Weights of a small GPT-style language model, trained from scratch on English Wikipedia: RMSNorm before each block, a variant of SOAP for these matrices.
Each number is 50 + 15 x the weight over its row's rms, rounded and kept within 0 to 99. Layers, rows and columns count from 0. The size before them is the row's rms in percent of the matrix's.

# layer 3 MLP gate, 256x128, rms 0.401, rows 93-129, columns 0-63
101:10 39 26 59 57 11 55 65 27 28 28 38 39 49 55 47 37 60 66 43 38 45 58 63 47 16 50 64 41 35 74 51 32 44 67 84 74 60 59 40 50 41 41 47 44 16 57 42 49 47 47 51 63 35 21 34 43 43 53 48 39 29 59 52
090:43 54 36 69 23 75 92 43 32 39 60 65 59 75 56 62 42 57 42 21 65 37 59 47 56 44 56 28 61 49 52 50 58 53 50 51 69 25 47 64 60 46 63 66 57 59 51 48 34 37 52 50 39 27 43 51 57 74 43 53 46 69 66 08
103:67 49 46 57 52 56 50 31 55 80 35 60 53 48 38 73 59 60 44 23 51 49 52 62 56 38 57 58 39 38 65 67 42 51 29 45 26 60 58 54 53 28 56 44 41 57 49 69 57 56 54 17 34 59 80 58 89 62 76 66 76 56 49 57
096:47 22 55 37 80 57 42 48 48 50 29 35 41 43 58 70 63 65 35 65 45 43 15 42 43 44 66 65 40 54 32 45 43 48 43 38 70 50 56 66 47 46 38 53 24 23 55 52 36 51 48 48 52 50 66 60 34 54 58 61 38 69 19 42
101:34 52 50 62 24 29 78 53 55 50 27 39 44 16 70 63 46 68 56 97 34 52 65 70 54 60 50 35 57 53 38 59 58 77 39 37 30 91 51 51 36 59 29 14 61 35 64 32 54 34 57 54 38 48 44 39 63 50 31 74 63 39 65 20
102:47 48 37 71 56 46 45 32 24 26 68 29 74 61 44 74 42 37 62 37 69 53 61 39 31 44 39 53 66 51 57 46 64 81 67 40 50 45 53 75 72 57 19 30 58 72 60 50 38 50 45 51 49 56 34 40 73 35 50 39 62 57 61 18
099:43 19 47 65 42 70 68 38 84 46 32 46 44 59 41 55 59 74 61 65 61 48 43 54 22 23 57 55 24 61 60 66 65 49 47 63 59 64 36 46 27 44 70 28 61 31 84 54 34 59 71 46 45 56 65 43 50 29 49 48 48 69 52 64
107:52 59 75 50 53 62 60 66 58 56 48 53 53 18 45 58 70 41 42 40 75 43 85 82 30 32 78 53 68 60 34 61 35 59 36 61 76 52 37 56 63 25 58 54 46 38 51 49 37 53 41 87 66 57 48 57 52 55 26 45 57 45 47 75
100:76 52 42 49 27 43 69 53 61 58 12 41 42 24 55 53 55 33 93 42 73 41 47 42 27 34 54 33 60 59 44 60 68 62 64 59 57 56 52 32 58 60 39 53 25 59 37 00 47 69 41 63 27 60 64 32 57 55 60 78 08 33 39 58
095:33 68 57 47 48 36 63 25 37 60 28 42 22 51 62 51 29 74 78 30 59 35 59 35 35 84 47 48 44 57 40 59 58 48 64 79 54 52 50 52 64 52 55 61 56 60 40 45 39 44 47 93 47 60 63 55 50 47 47 34 30 28 32 45
102:60 56 52 57 72 53 82 54 44 75 65 85 24 59 60 37 45 37 53 36 44 51 26 49 61 51 12 46 41 36 44 49 52 50 44 44 00 54 59 61 54 41 39 24 31 44 31 50 54 49 42 45 58 62 38 31 26 36 33 48 56 40 74 72
093:56 72 40 52 67 52 63 30 62 34 56 60 48 47 11 44 71 37 55 52 34 66 51 76 66 62 35 30 52 67 64 45 44 36 47 67 61 78 34 74 40 56 53 58 66 51 58 74 17 35 54 58 41 48 61 38 44 55 68 62 69 58 49 63
099:59 79 73 38 45 53 52 27 79 44 25 47 44 45 40 71 61 54 31 41 38 67 72 66 55 38 43 50 60 25 20 67 74 66 83 64 42 61 48 38 37 38 34 64 48 45 43 64 72 48 59 59 49 53 46 35 65 49 58 38 51 17 66 81
105:74 20 26 56 46 74 57 33 30 42 35 47 55 63 32 25 28 51 43 48 24 53 64 43 65 33 78 48 50 50 43 56 68 76 37 56 57 77 18 51 55 63 74 48 55 47 69 87 41 47 51 57 65 60 36 50 38 43 45 68 56 42 61 51
083:59 57 62 74 49 37 46 67 53 77 46 44 31 39 48 56 47 51 40 52 05 12 31 34 52 53 78 60 62 42 43 71 61 54 32 55 54 49 48 54 52 44 65 36 74 53 49 52 60 45 52 48 41 33 57 19 64 59 59 47 69 47 30 51
095:63 52 59 41 63 65 41 68 55 62 66 55 79 64 67 82 57 48 45 46 41 27 55 58 59 40 60 48 46 34 24 65 32 67 45 25 56 70 76 77 52 48 58 23 52 55 41 47 40 56 75 58 56 38 49 52 58 60 41 51 59 52 48 46
098:34 55 50 34 74 65 55 60 51 61 48 70 73 45 49 45 41 44 51 57 79 52 34 48 54 60 56 57 65 44 52 45 90 55 55 56 37 69 52 26 58 63 65 48 56 56 14 54 43 52 59 53 74 77 46 56 54 24 24 65 66 45 48 66
098:58 49 34 95 27 68 65 26 62 68 47 48 36 51 35 50 44 31 48 55 65 46 70 45 20 51 90 35 39 28 55 36 38 64 53 59 41 28 66 24 48 25 60 59 50 48 43 84 39 33 57 59 46 75 46 75 40 29 49 42 39 30 51 32
097:32 58 54 41 55 51 72 51 54 50 42 28 66 39 77 34 56 46 40 61 57 33 63 46 72 32 52 25 57 61 48 48 62 66 70 57 04 64 82 50 17 61 35 17 64 47 51 71 52 41 30 47 36 65 36 57 68 39 39 66 57 41 74 24
094:47 36 54 40 67 64 58 60 59 87 71 55 59 46 57 63 50 30 59 29 45 35 76 63 60 77 32 50 57 76 51 35 39 55 16 44 46 72 34 68 58 68 49 28 64 41 59 56 41 74 35 20 59 70 53 48 50 78 53 48 89 15 20 47
113:71 39 42 48 58 73 54 46 27 41 53 54 48 42 54 41 27 71 32 42 75 51 49 51 25 60 48 45 42 60 62 48 51 60 71 59 40 52 63 78 61 70 59 36 62 79 38 53 61 58 24 69 40 67 61 60 77 42 51 52 78 34 43 19
092:46 69 42 50 40 31 67 43 26 31 74 64 47 46 73 34 56 38 42 66 22 45 16 67 57 90 49 59 49 36 63 54 46 44 20 37 35 57 36 72 47 42 49 31 43 72 48 50 53 45 25 52 44 63 49 51 52 28 40 57 67 47 56 63
106:29 70 49 51 45 69 55 45 50 69 41 71 24 56 60 38 31 40 33 48 70 90 51 32 42 24 68 43 34 34 48 47 33 48 36 66 50 66 54 46 54 68 34 47 51 41 63 52 45 26 38 28 46 39 45 51 37 46 47 55 49 50 58 69
103:46 62 36 42 55 63 32 54 79 63 51 37 43 57 61 39 31 52 34 59 54 53 71 61 67 62 78 54 32 44 51 58 47 55 39 41 37 70 46 57 58 51 27 36 21 32 57 51 44 51 29 65 53 62 57 77 32 59 36 30 53 70 76 61
104:58 56 72 56 73 47 61 44 28 70 54 18 57 53 43 43 48 90 35 74 67 80 34 28 64 44 14 44 57 17 55 42 25 40 73 68 51 50 64 49 60 37 67 48 41 53 55 45 54 63 42 81 53 60 15 54 43 38 50 52 45 45 55 74
095:41 41 68 38 46 58 60 70 54 53 75 47 32 51 49 47 42 68 65 39 48 55 52 41 77 51 61 52 32 35 71 29 55 61 62 53 56 68 28 51 49 50 40 41 90 44 52 63 23 74 33 19 44 51 77 51 55 69 09 50 92 54 74 52
099:35 13 65 63 66 61 72 67 48 61 51 42 43 60 56 21 50 46 40 39 53 44 74 36 66 41 41 55 44 56 43 43 29 62 75 22 68 47 50 52 46 30 55 54 39 53 24 72 20 37 50 33 46 36 55 38 47 43 48 73 57 26 81 45
094:42 61 67 74 80 56 51 58 15 60 53 77 62 30 62 19 57 44 68 30 46 58 45 68 40 60 53 66 72 45 69 37 74 44 26 72 31 59 43 34 59 37 49 56 81 46 73 35 58 66 69 49 20 48 68 69 49 47 31 49 50 43 29 71
113:58 23 62 76 59 76 43 55 82 33 48 48 77 60 51 56 42 63 35 47 30 45 39 38 64 40 64 54 50 59 61 21 56 23 39 36 39 52 46 28 28 68 66 54 17 58 71 64 29 54 57 49 46 68 30 44 43 58 59 50 31 54 49 49
091:47 39 69 77 27 48 63 31 30 51 72 30 77 60 62 41 38 59 57 44 56 56 63 28 43 52 59 73 65 17 32 43 34 35 63 40 45 38 57 65 37 19 48 28 54 58 35 70 51 32 49 41 34 36 62 55 56 40 34 46 72 46 60 59
112:59 67 67 62 40 67 62 54 70 41 39 29 64 57 49 14 52 59 53 44 63 33 31 52 55 65 44 54 69 32 16 48 57 66 74 51 70 76 65 47 56 55 35 85 60 49 44 53 47 65 60 53 77 49 88 47 51 42 74 27 48 72 52 46
099:66 25 38 53 65 58 48 41 53 86 56 25 29 53 58 36 42 60 60 53 59 64 55 49 71 49 53 60 59 53 25 58 54 68 47 45 61 37 74 40 74 19 56 50 46 56 37 41 41 61 67 43 44 79 42 69 44 52 58 36 73 45 22 31
088:64 69 36 45 50 55 76 64 39 72 22 55 31 57 53 62 45 48 37 60 65 79 22 47 48 35 60 49 58 41 57 45 63 35 45 35 34 52 55 52 47 55 15 56 44 58 42 76 38 36 68 18 26 35 62 68 70 55 45 45 79 48 52 45
085:25 43 67 66 51 46 58 33 56 44 33 71 57 67 72 29 49 51 63 50 66 41 77 81 44 42 54 56 62 41 56 66 40 59 55 44 61 55 89 47 39 50 34 62 61 39 42 28 45 60 80 56 55 24 35 52 67 57 51 68 52 44 44 63
103:50 65 60 44 53 38 38 53 58 36 37 43 46 42 51 61 33 27 38 27 46 55 82 38 79 62 62 45 55 38 42 80 73 42 56 62 55 45 42 49 70 35 65 50 20 48 46 50 40 52 20 68 61 47 35 40 48 53 49 49 40 54 43 72
093:69 50 42 45 53 44 59 53 43 59 56 56 49 50 48 76 64 48 56 56 59 46 17 31 53 54 56 61 22 57 68 62 33 54 80 56 44 60 61 16 41 28 55 28 40 33 30 51 45 45 38 65 19 52 55 54 29 73 40 46 53 46 69 57
110:41 45 62 29 35 65 70 23 75 36 50 30 48 75 37 20 38 64 32 38 60 28 72 35 77 28 46 39 65 57 24 40 40 44 52 36 35 46 58 58 53 65 30 62 54 36 52 66 61 44 39 67 51 56 34 33 71 53 50 33 53 55 59 48
# layer 3 MLP up, 256x128, rms 0.418, rows 93-128, columns 0-63
101:42 77 36 27 58 44 52 38 53 62 34 48 40 40 26 31 46 71 54 72 26 37 20 58 40 53 76 34 49 31 30 55 27 61 45 79 59 49 52 29 73 47 59 51 64 51 71 58 29 47 43 56 61 32 33 24 58 43 57 44 58 41 63 82
095:15 45 58 67 49 39 51 56 42 61 27 65 39 63 64 59 27 46 44 35 52 35 63 52 56 41 49 22 47 77 63 83 55 33 48 42 59 31 38 47 50 31 36 31 49 51 45 51 46 37 56 71 23 48 58 28 50 66 32 27 42 34 39 58
105:50 34 60 22 79 63 43 32 53 72 76 48 46 56 54 31 54 64 41 65 67 60 38 69 42 53 52 76 36 67 37 54 54 46 40 56 52 55 58 19 42 83 40 32 74 47 53 73 56 25 79 46 56 22 24 43 24 34 31 46 50 76 37 43
109:45 31 35 74 36 68 45 46 38 57 55 65 73 31 51 25 88 48 55 72 61 66 33 41 75 72 55 51 58 48 47 58 59 72 78 42 50 55 61 68 24 33 50 45 48 09 56 68 56 37 34 31 40 40 24 87 73 42 42 55 48 22 36 46
100:38 34 46 51 53 27 53 62 42 61 65 71 48 48 20 66 45 70 51 52 46 38 58 71 37 34 37 38 40 53 23 64 52 53 46 68 47 51 28 41 41 67 62 48 53 55 44 51 62 33 42 60 32 37 21 03 07 66 69 56 62 44 19 38
102:38 52 38 51 54 36 60 51 54 04 73 50 51 55 72 40 45 48 76 46 60 35 49 47 71 45 51 46 68 47 61 30 47 53 39 74 43 54 33 35 67 34 48 51 36 24 53 47 48 43 17 76 65 53 63 41 50 59 59 36 58 35 64 59
100:64 54 39 46 85 33 37 54 39 47 20 23 63 53 66 25 38 37 59 34 75 52 65 63 57 56 47 51 45 78 56 32 51 59 65 39 67 71 27 46 57 40 17 26 62 38 53 36 32 62 64 53 36 23 27 39 69 43 22 32 54 51 82 38
105:49 75 66 32 53 59 44 52 36 60 59 74 36 65 86 32 50 57 34 54 60 64 33 48 42 54 68 62 57 57 55 35 30 49 57 68 37 51 39 33 61 57 99 71 45 44 54 60 54 46 64 54 76 51 62 39 59 58 57 54 45 60 58 84
101:44 53 74 47 32 75 62 58 61 54 42 47 49 43 44 61 54 65 48 36 39 42 61 48 39 64 69 94 37 72 45 33 43 30 31 55 41 40 72 54 44 55 64 44 64 51 32 52 31 57 50 58 48 56 44 21 71 45 52 74 39 62 71 25
093:24 72 62 57 23 17 73 20 43 75 21 52 26 52 53 36 27 47 65 24 27 45 51 30 69 55 57 34 28 34 71 43 70 46 51 79 58 56 40 29 49 36 52 46 49 71 50 46 50 53 54 69 48 50 52 22 63 36 42 32 51 43 35 56
107:49 53 35 42 36 64 44 70 58 60 39 57 62 60 93 55 43 41 59 66 30 69 36 33 50 70 37 61 66 52 71 64 46 53 76 53 27 67 50 40 50 34 59 54 38 20 54 39 53 63 32 40 57 56 54 50 30 61 49 61 30 34 53 40
096:48 25 69 45 21 56 54 60 53 54 48 68 50 40 40 37 42 56 53 48 54 45 53 11 22 67 69 82 57 47 40 54 20 54 35 77 26 45 57 38 60 50 66 45 76 81 30 51 54 44 62 44 47 66 17 45 30 34 69 33 41 54 69 59
094:43 54 53 37 50 41 27 59 53 53 61 58 32 53 50 49 38 63 57 79 40 45 77 28 48 54 79 75 11 59 29 16 48 51 29 68 51 47 48 69 34 51 52 32 58 62 34 75 28 57 41 55 37 66 52 33 23 57 39 55 57 44 53 53
097:40 12 35 56 66 60 67 51 87 54 54 57 61 62 56 72 42 43 67 53 61 08 50 47 38 54 45 57 51 58 51 63 72 50 62 35 47 25 41 63 46 67 51 46 61 41 33 55 38 25 48 83 37 58 60 55 48 30 44 81 32 51 67 41
088:67 28 43 27 36 35 50 75 50 59 43 70 39 54 44 41 70 28 53 48 56 37 45 54 39 80 45 44 60 50 59 52 40 64 62 63 47 62 66 60 26 58 47 31 59 36 44 43 49 47 37 82 55 25 71 30 56 34 53 63 63 45 36 61
087:61 37 75 91 29 56 36 46 46 68 73 45 37 35 80 68 62 42 66 26 84 54 46 42 48 41 82 69 29 42 54 33 63 25 49 53 54 71 60 67 57 31 70 31 50 43 71 49 46 32 49 52 48 57 34 42 50 62 24 54 32 74 38 41
104:50 31 41 38 54 75 63 59 53 56 36 80 36 51 51 40 67 50 69 53 58 69 22 61 41 34 30 56 60 39 50 60 73 42 44 49 40 66 64 59 36 51 30 58 57 56 41 52 32 79 45 25 28 20 51 75 61 46 71 43 32 45 68 37
099:61 67 53 46 80 38 46 63 80 39 63 79 59 44 55 36 52 44 56 31 72 59 47 56 39 62 52 61 63 49 55 60 64 58 34 34 76 78 54 67 58 70 46 56 69 59 65 31 64 41 54 20 65 18 43 45 56 57 39 47 74 72 34 54
098:49 61 53 43 52 35 50 60 57 68 45 64 86 91 47 57 63 41 46 65 62 27 42 58 49 37 62 39 47 80 53 65 75 32 47 36 26 43 79 42 45 48 53 52 87 37 46 83 30 44 54 40 47 50 43 37 59 44 48 73 75 62 47 32
098:62 20 53 67 52 40 39 37 37 87 56 52 54 80 40 47 51 39 60 93 27 37 26 57 55 39 46 48 45 42 18 24 51 55 48 34 36 46 52 32 77 72 27 76 43 52 77 38 62 75 50 51 51 54 69 73 57 57 51 43 22 58 52 52
112:57 67 44 48 39 43 78 60 35 44 70 63 58 59 50 59 65 58 22 42 46 51 66 45 36 52 66 82 34 51 54 47 54 60 40 19 62 54 47 38 55 52 27 45 24 38 72 71 32 52 54 46 62 48 38 45 71 72 54 43 63 53 33 48
089:36 15 43 52 69 53 50 67 62 40 57 43 45 47 30 47 63 51 34 64 48 52 77 18 48 23 51 43 57 42 28 47 37 53 66 55 61 47 89 31 32 79 43 74 41 53 37 44 40 51 77 36 28 47 45 43 27 63 44 46 49 47 33 70
102:25 61 33 30 55 50 50 46 40 42 60 30 44 53 68 60 52 33 27 57 19 49 23 53 56 58 41 49 73 42 35 56 53 51 27 71 57 74 38 49 73 37 58 56 42 58 46 55 55 08 32 46 71 55 37 67 50 43 48 45 60 60 89 65
101:61 58 49 17 33 32 50 67 61 35 59 33 56 55 35 68 25 65 56 52 63 64 67 36 46 23 27 65 53 17 37 69 48 59 47 53 51 52 54 33 49 56 47 49 71 39 59 38 56 46 40 38 49 30 47 33 58 64 64 57 23 64 63 36
096:75 57 75 54 74 49 40 55 19 40 75 62 46 61 47 60 69 54 72 68 61 67 36 59 31 45 53 45 37 23 60 31 34 46 64 16 48 43 39 56 51 46 67 65 39 44 35 51 37 64 59 48 70 53 33 74 26 45 55 47 57 54 55 62
093:42 45 51 47 63 63 88 49 36 57 56 83 56 54 29 44 53 75 59 58 44 69 84 61 52 44 60 53 09 35 24 40 51 42 30 50 51 64 37 50 55 42 57 37 25 26 77 68 71 36 55 43 67 76 55 56 31 63 29 63 67 72 61 20
100:51 70 52 39 71 27 61 49 66 37 54 29 55 52 69 42 18 57 88 64 63 59 41 30 33 36 42 67 49 22 46 32 47 15 64 37 62 61 65 44 64 46 52 67 54 44 55 69 56 36 23 51 61 17 43 69 47 51 33 75 73 25 62 49
093:50 54 44 33 40 65 41 45 34 23 66 64 45 49 64 40 37 76 57 72 41 44 38 60 69 86 53 72 50 61 41 39 39 49 66 40 24 39 58 44 67 54 45 29 69 47 57 48 41 63 00 50 49 50 66 85 65 32 46 51 54 38 53 22
118:35 47 68 38 73 26 51 56 64 62 50 35 41 37 25 50 18 44 57 48 37 50 60 41 70 46 39 16 57 31 38 51 59 29 55 40 42 56 54 56 32 42 62 36 48 58 57 50 32 53 55 62 53 41 60 40 33 68 54 78 54 73 12 73
091:39 40 62 15 67 52 49 41 31 43 55 64 41 69 64 41 14 41 21 68 31 61 44 57 53 18 35 46 62 52 62 51 64 31 45 30 50 73 66 49 26 92 64 44 60 66 57 30 30 54 37 38 50 66 28 43 40 74 43 44 54 69 41 12
110:24 48 38 92 30 47 35 20 48 60 31 51 59 50 51 44 41 27 41 45 55 38 79 51 41 59 44 57 47 57 48 60 41 40 47 58 76 36 61 56 47 47 71 47 40 35 60 79 67 43 29 54 71 64 63 18 25 57 49 72 37 55 26 64
100:71 50 53 68 74 60 32 65 31 50 66 73 46 27 65 25 47 49 60 58 51 43 36 63 16 42 52 55 52 49 50 33 73 25 58 64 46 53 85 63 65 61 43 49 47 22 58 66 58 50 57 55 68 51 46 64 60 41 70 51 32 44 72 42
088:23 49 62 30 65 61 45 50 50 64 59 63 37 70 67 54 38 33 51 55 65 73 39 65 58 38 79 56 45 46 39 77 41 54 33 48 15 38 27 53 61 69 33 40 65 58 56 50 31 28 41 28 50 42 56 57 34 45 37 41 55 49 76 73
087:35 51 64 61 66 50 46 52 38 26 62 34 58 39 64 34 32 34 48 50 51 66 62 79 69 30 65 58 53 09 50 30 40 55 49 60 35 67 31 69 39 48 44 60 29 39 52 62 45 00 67 69 72 44 36 44 40 66 42 34 44 54 69 45
105:41 51 57 34 72 52 58 63 64 54 51 42 47 40 55 47 57 37 48 16 48 46 50 58 41 33 67 47 79 55 61 38 58 56 58 33 39 71 79 70 87 69 44 53 67 29 30 56 52 39 40 43 68 46 34 51 49 59 42 51 35 35 44 47
094:70 62 61 28 39 42 53 24 62 32 47 56 59 66 42 35 48 58 74 39 49 60 41 50 16 59 58 48 72 32 54 52 52 42 56 53 24 45 62 34 30 65 51 57 35 53 59 28 39 56 47 64 36 27 62 51 81 36 72 40 38 54 43 44
# layer 3 MLP down (transposed), 256x128, rms 0.398, rows 93-128, columns 0-63
096:39 42 10 47 47 46 54 37 48 36 51 64 55 33 53 48 56 33 66 28 44 30 58 62 89 33 73 49 35 56 49 66 58 70 64 56 56 62 57 61 67 19 44 34 63 17 52 55 69 36 36 55 49 56 19 32 60 55 69 61 50 51 55 43
085:66 47 29 53 23 35 49 37 65 37 41 36 45 74 42 44 38 29 54 57 66 47 30 59 52 92 06 40 40 35 22 39 33 51 50 62 71 36 22 36 41 53 57 87 68 53 57 31 47 45 40 34 49 28 42 37 25 64 35 47 65 62 50 49
102:61 74 72 16 48 41 57 63 20 44 45 79 57 62 45 28 57 49 40 22 50 37 58 32 66 53 32 69 31 55 33 30 39 44 61 37 36 53 41 48 35 58 44 65 41 36 52 50 40 29 51 59 80 41 47 64 51 17 23 35 43 38 68 41
102:20 30 56 59 41 44 56 47 54 55 43 36 65 31 30 55 45 38 27 61 64 59 42 51 55 47 53 31 48 33 71 71 52 66 50 37 44 51 53 46 39 41 15 43 66 34 51 71 50 31 25 59 39 33 69 65 51 41 52 54 31 12 69 54
101:63 69 42 43 65 49 24 73 40 35 31 41 61 52 62 61 41 47 73 68 53 70 57 72 43 47 31 63 48 65 50 70 40 65 62 57 43 47 59 45 45 58 41 11 52 24 59 52 37 50 52 52 44 51 44 25 64 32 53 41 79 37 59 67
093:48 63 42 31 60 48 46 48 58 60 65 13 25 66 34 45 47 43 29 18 29 51 48 58 82 62 37 52 70 62 41 36 52 43 73 30 22 40 72 40 36 58 40 56 53 39 46 30 67 18 64 15 55 60 42 55 43 49 44 52 68 58 56 41
105:43 49 59 42 51 31 70 31 17 25 36 06 52 58 36 45 77 63 67 56 61 29 68 58 27 53 56 34 61 72 40 32 60 44 62 72 50 65 43 56 38 32 59 35 42 47 31 28 38 48 28 24 72 53 50 36 41 44 59 35 43 50 74 45
095:58 62 52 71 49 45 51 71 36 34 53 66 73 56 57 27 50 55 42 70 85 82 42 29 51 34 67 44 58 38 54 23 44 55 69 25 33 44 59 52 53 91 55 74 61 62 14 41 56 33 36 45 44 61 73 46 46 31 37 41 48 69 79 26
099:50 37 28 49 44 44 54 43 65 69 29 62 79 59 47 39 54 27 37 28 32 43 22 57 43 65 42 35 39 48 73 77 70 65 39 34 52 31 39 43 42 64 43 64 50 41 52 41 43 41 56 47 47 43 54 43 62 53 61 50 43 49 64 40
088:61 63 34 61 44 36 44 79 41 53 36 58 25 58 49 33 65 45 77 52 57 79 77 47 59 42 30 54 13 63 50 63 73 35 64 45 35 43 31 42 37 46 54 57 28 69 52 57 54 55 10 45 46 55 59 62 29 40 39 45 59 76 47 62
108:64 55 62 59 43 52 66 60 47 55 26 40 49 62 58 51 53 42 60 63 76 19 43 30 56 48 42 44 60 29 72 56 57 50 31 56 47 37 56 51 31 62 51 70 73 19 57 35 83 32 40 54 55 59 54 64 22 44 18 55 57 44 58 66
104:67 50 60 56 85 44 44 47 55 38 35 43 67 72 38 64 14 46 36 38 26 21 77 41 29 71 74 58 69 51 40 50 44 39 57 57 32 65 55 52 56 47 60 55 36 58 57 48 65 58 44 59 39 34 53 35 50 13 52 53 54 40 51 31
096:26 48 63 44 35 52 52 30 60 53 35 37 58 52 65 56 57 29 39 60 56 56 74 65 38 59 26 77 49 37 62 71 29 42 48 69 32 53 41 47 54 27 54 23 51 61 36 40 55 55 68 44 46 35 46 48 67 42 52 27 57 49 37 52
086:34 63 61 51 32 54 68 53 34 72 42 48 26 64 44 36 71 28 37 68 63 81 47 35 29 65 75 37 41 54 69 54 48 15 45 72 36 29 69 76 61 39 49 52 40 61 44 37 61 67 61 38 30 36 61 68 54 39 60 50 35 39 34 42
093:43 59 61 69 56 39 32 46 62 82 61 54 47 48 77 56 74 55 61 77 43 38 51 52 46 37 53 69 73 30 67 75 65 67 43 43 69 66 47 49 41 76 44 48 51 53 34 50 49 52 52 35 50 44 54 27 54 64 48 47 40 74 34 53
090:56 66 72 15 52 76 33 47 63 56 36 25 58 68 45 38 46 44 47 55 41 41 49 54 55 41 47 69 67 91 33 37 51 62 52 57 41 22 25 65 37 59 66 38 54 46 70 45 68 49 35 47 72 43 41 70 33 78 77 33 57 59 36 56
109:53 59 45 70 39 58 69 48 53 50 58 34 31 38 55 81 40 69 50 49 47 81 33 33 50 40 55 69 73 55 73 42 73 33 44 54 43 37 33 33 29 68 31 41 65 48 30 40 19 54 56 73 64 63 70 39 29 61 50 35 45 40 49 64
084:26 57 29 66 53 65 60 32 35 54 43 61 45 48 40 59 44 36 18 46 35 50 31 19 59 40 43 65 60 66 40 42 63 34 52 67 37 48 56 69 56 18 78 65 64 45 61 52 62 70 20 69 55 77 70 29 41 47 55 50 50 34 65 50
101:73 43 54 32 53 52 39 14 30 61 43 79 45 61 55 62 71 61 66 60 41 65 49 32 51 44 49 52 33 28 56 61 27 50 35 51 39 51 53 60 71 31 61 77 41 32 47 38 55 48 39 69 48 56 20 52 33 57 82 41 53 38 33 57
107:86 09 31 51 41 76 44 51 19 65 52 48 53 46 61 49 55 70 38 56 39 82 52 43 63 59 51 10 61 38 49 71 76 28 49 42 74 51 45 71 68 44 57 44 61 52 50 56 47 34 31 66 44 58 61 57 64 49 46 47 44 59 46 30
104:62 58 52 32 32 66 58 56 56 72 31 62 80 55 46 53 71 62 49 41 10 57 27 42 70 33 37 46 59 65 48 36 48 51 57 55 24 75 63 58 23 38 46 37 64 55 45 68 43 45 54 44 67 40 50 58 21 88 38 44 40 65 54 71
093:52 49 55 24 71 58 38 29 47 70 47 41 63 54 65 47 35 54 64 70 52 50 28 52 60 44 54 36 80 46 54 51 71 52 21 38 44 63 33 12 43 44 35 49 44 53 25 55 83 65 61 51 49 68 59 53 70 38 58 69 55 33 51 40
098:47 42 49 26 68 48 43 76 48 59 38 64 34 66 74 49 37 64 38 41 74 62 25 58 25 50 47 58 48 16 56 84 37 51 77 44 53 29 44 45 57 51 57 61 38 51 44 55 29 51 63 58 50 51 43 32 32 16 80 50 51 66 67 49
102:81 43 62 45 24 56 75 61 43 43 60 52 27 67 64 43 50 63 59 20 29 42 51 26 50 42 42 41 73 38 38 66 62 34 69 91 46 30 46 50 52 31 58 45 48 51 47 48 63 52 77 23 24 34 53 61 71 24 50 37 45 34 41 52
093:44 64 27 70 53 87 45 45 63 49 54 53 52 61 61 59 26 41 51 28 29 55 80 48 28 55 92 64 41 81 57 40 56 62 37 56 44 30 61 22 34 53 34 44 41 46 49 45 53 20 83 85 41 63 45 36 56 48 48 50 42 48 25 41
098:42 42 31 68 42 67 65 41 65 54 45 49 58 69 52 33 35 53 40 41 73 43 65 58 58 34 49 45 17 37 67 47 69 43 30 81 42 35 74 35 67 42 42 41 32 65 59 33 27 36 29 64 52 37 48 73 81 29 66 37 46 34 49 64
094:27 45 45 67 65 70 50 69 60 48 28 41 36 52 34 84 61 53 48 19 31 22 63 43 29 42 59 45 40 71 35 18 53 66 26 64 23 42 31 49 41 40 64 44 42 58 53 48 40 36 39 42 63 70 52 66 51 36 70 68 57 44 13 70
102:47 56 67 29 76 57 48 37 20 29 38 42 43 63 42 40 40 40 52 47 49 49 45 71 71 48 46 78 37 53 58 35 42 39 58 70 43 58 66 56 47 69 64 38 56 53 57 40 58 70 42 35 52 44 64 43 74 33 50 29 30 57 46 49
105:44 48 69 50 46 64 55 42 50 20 43 42 55 68 43 54 61 33 47 44 59 45 43 59 62 79 30 75 60 71 55 50 73 57 62 45 51 54 66 46 51 58 42 75 48 30 62 55 32 57 30 38 43 57 23 51 32 47 66 21 30 40 58 40
089:42 39 58 85 29 56 51 38 55 65 66 38 54 49 36 37 67 48 66 54 74 49 57 67 33 52 22 49 54 73 67 65 48 60 42 54 70 36 48 60 25 22 58 50 59 56 39 64 61 56 28 25 38 37 74 54 77 56 52 53 42 66 52 56
105:55 47 47 52 48 46 23 61 35 52 50 13 65 36 53 49 55 48 46 46 23 27 56 57 39 43 27 69 54 32 70 46 69 68 60 32 86 45 55 45 50 40 51 24 41 86 75 57 48 80 67 51 28 42 40 58 34 34 36 31 58 52 56 43
104:67 05 60 91 68 38 49 40 46 58 37 29 31 21 60 38 36 47 61 44 70 46 60 28 36 59 53 22 33 63 35 51 78 31 40 61 43 30 47 51 56 53 78 62 29 33 73 42 61 73 45 24 63 75 46 76 52 40 66 43 71 30 40 62
084:92 37 54 50 55 23 65 52 48 49 59 63 48 37 30 67 56 73 48 34 45 34 45 38 66 63 38 51 28 59 79 40 43 34 79 65 53 39 52 57 43 44 48 56 40 42 67 34 75 27 37 84 64 41 49 47 76 34 65 54 35 76 28 53
090:51 74 69 48 83 38 28 55 39 51 79 39 71 27 51 52 56 47 88 52 54 77 40 61 46 66 48 38 45 82 62 48 40 55 50 29 39 64 39 51 52 57 24 44 64 34 68 66 31 42 53 28 53 37 62 33 40 51 51 48 43 26 43 61
110:49 42 45 63 69 15 45 58 60 59 21 45 32 56 57 44 56 51 28 35 40 68 44 64 79 62 97 38 62 22 58 74 50 73 69 33 56 28 60 61 59 36 39 65 58 55 65 60 52 21 50 53 60 53 14 42 60 50 41 44 45 54 76 65
091:52 62 69 31 61 34 28 68 59 31 70 58 53 46 53 35 56 36 59 75 19 53 63 53 58 39 46 50 36 57 84 69 60 75 36 61 53 21 52 22 43 43 41 49 53 50 35 52 60 55 42 18 47 38 61 79 11 50 20 34 70 29 42 61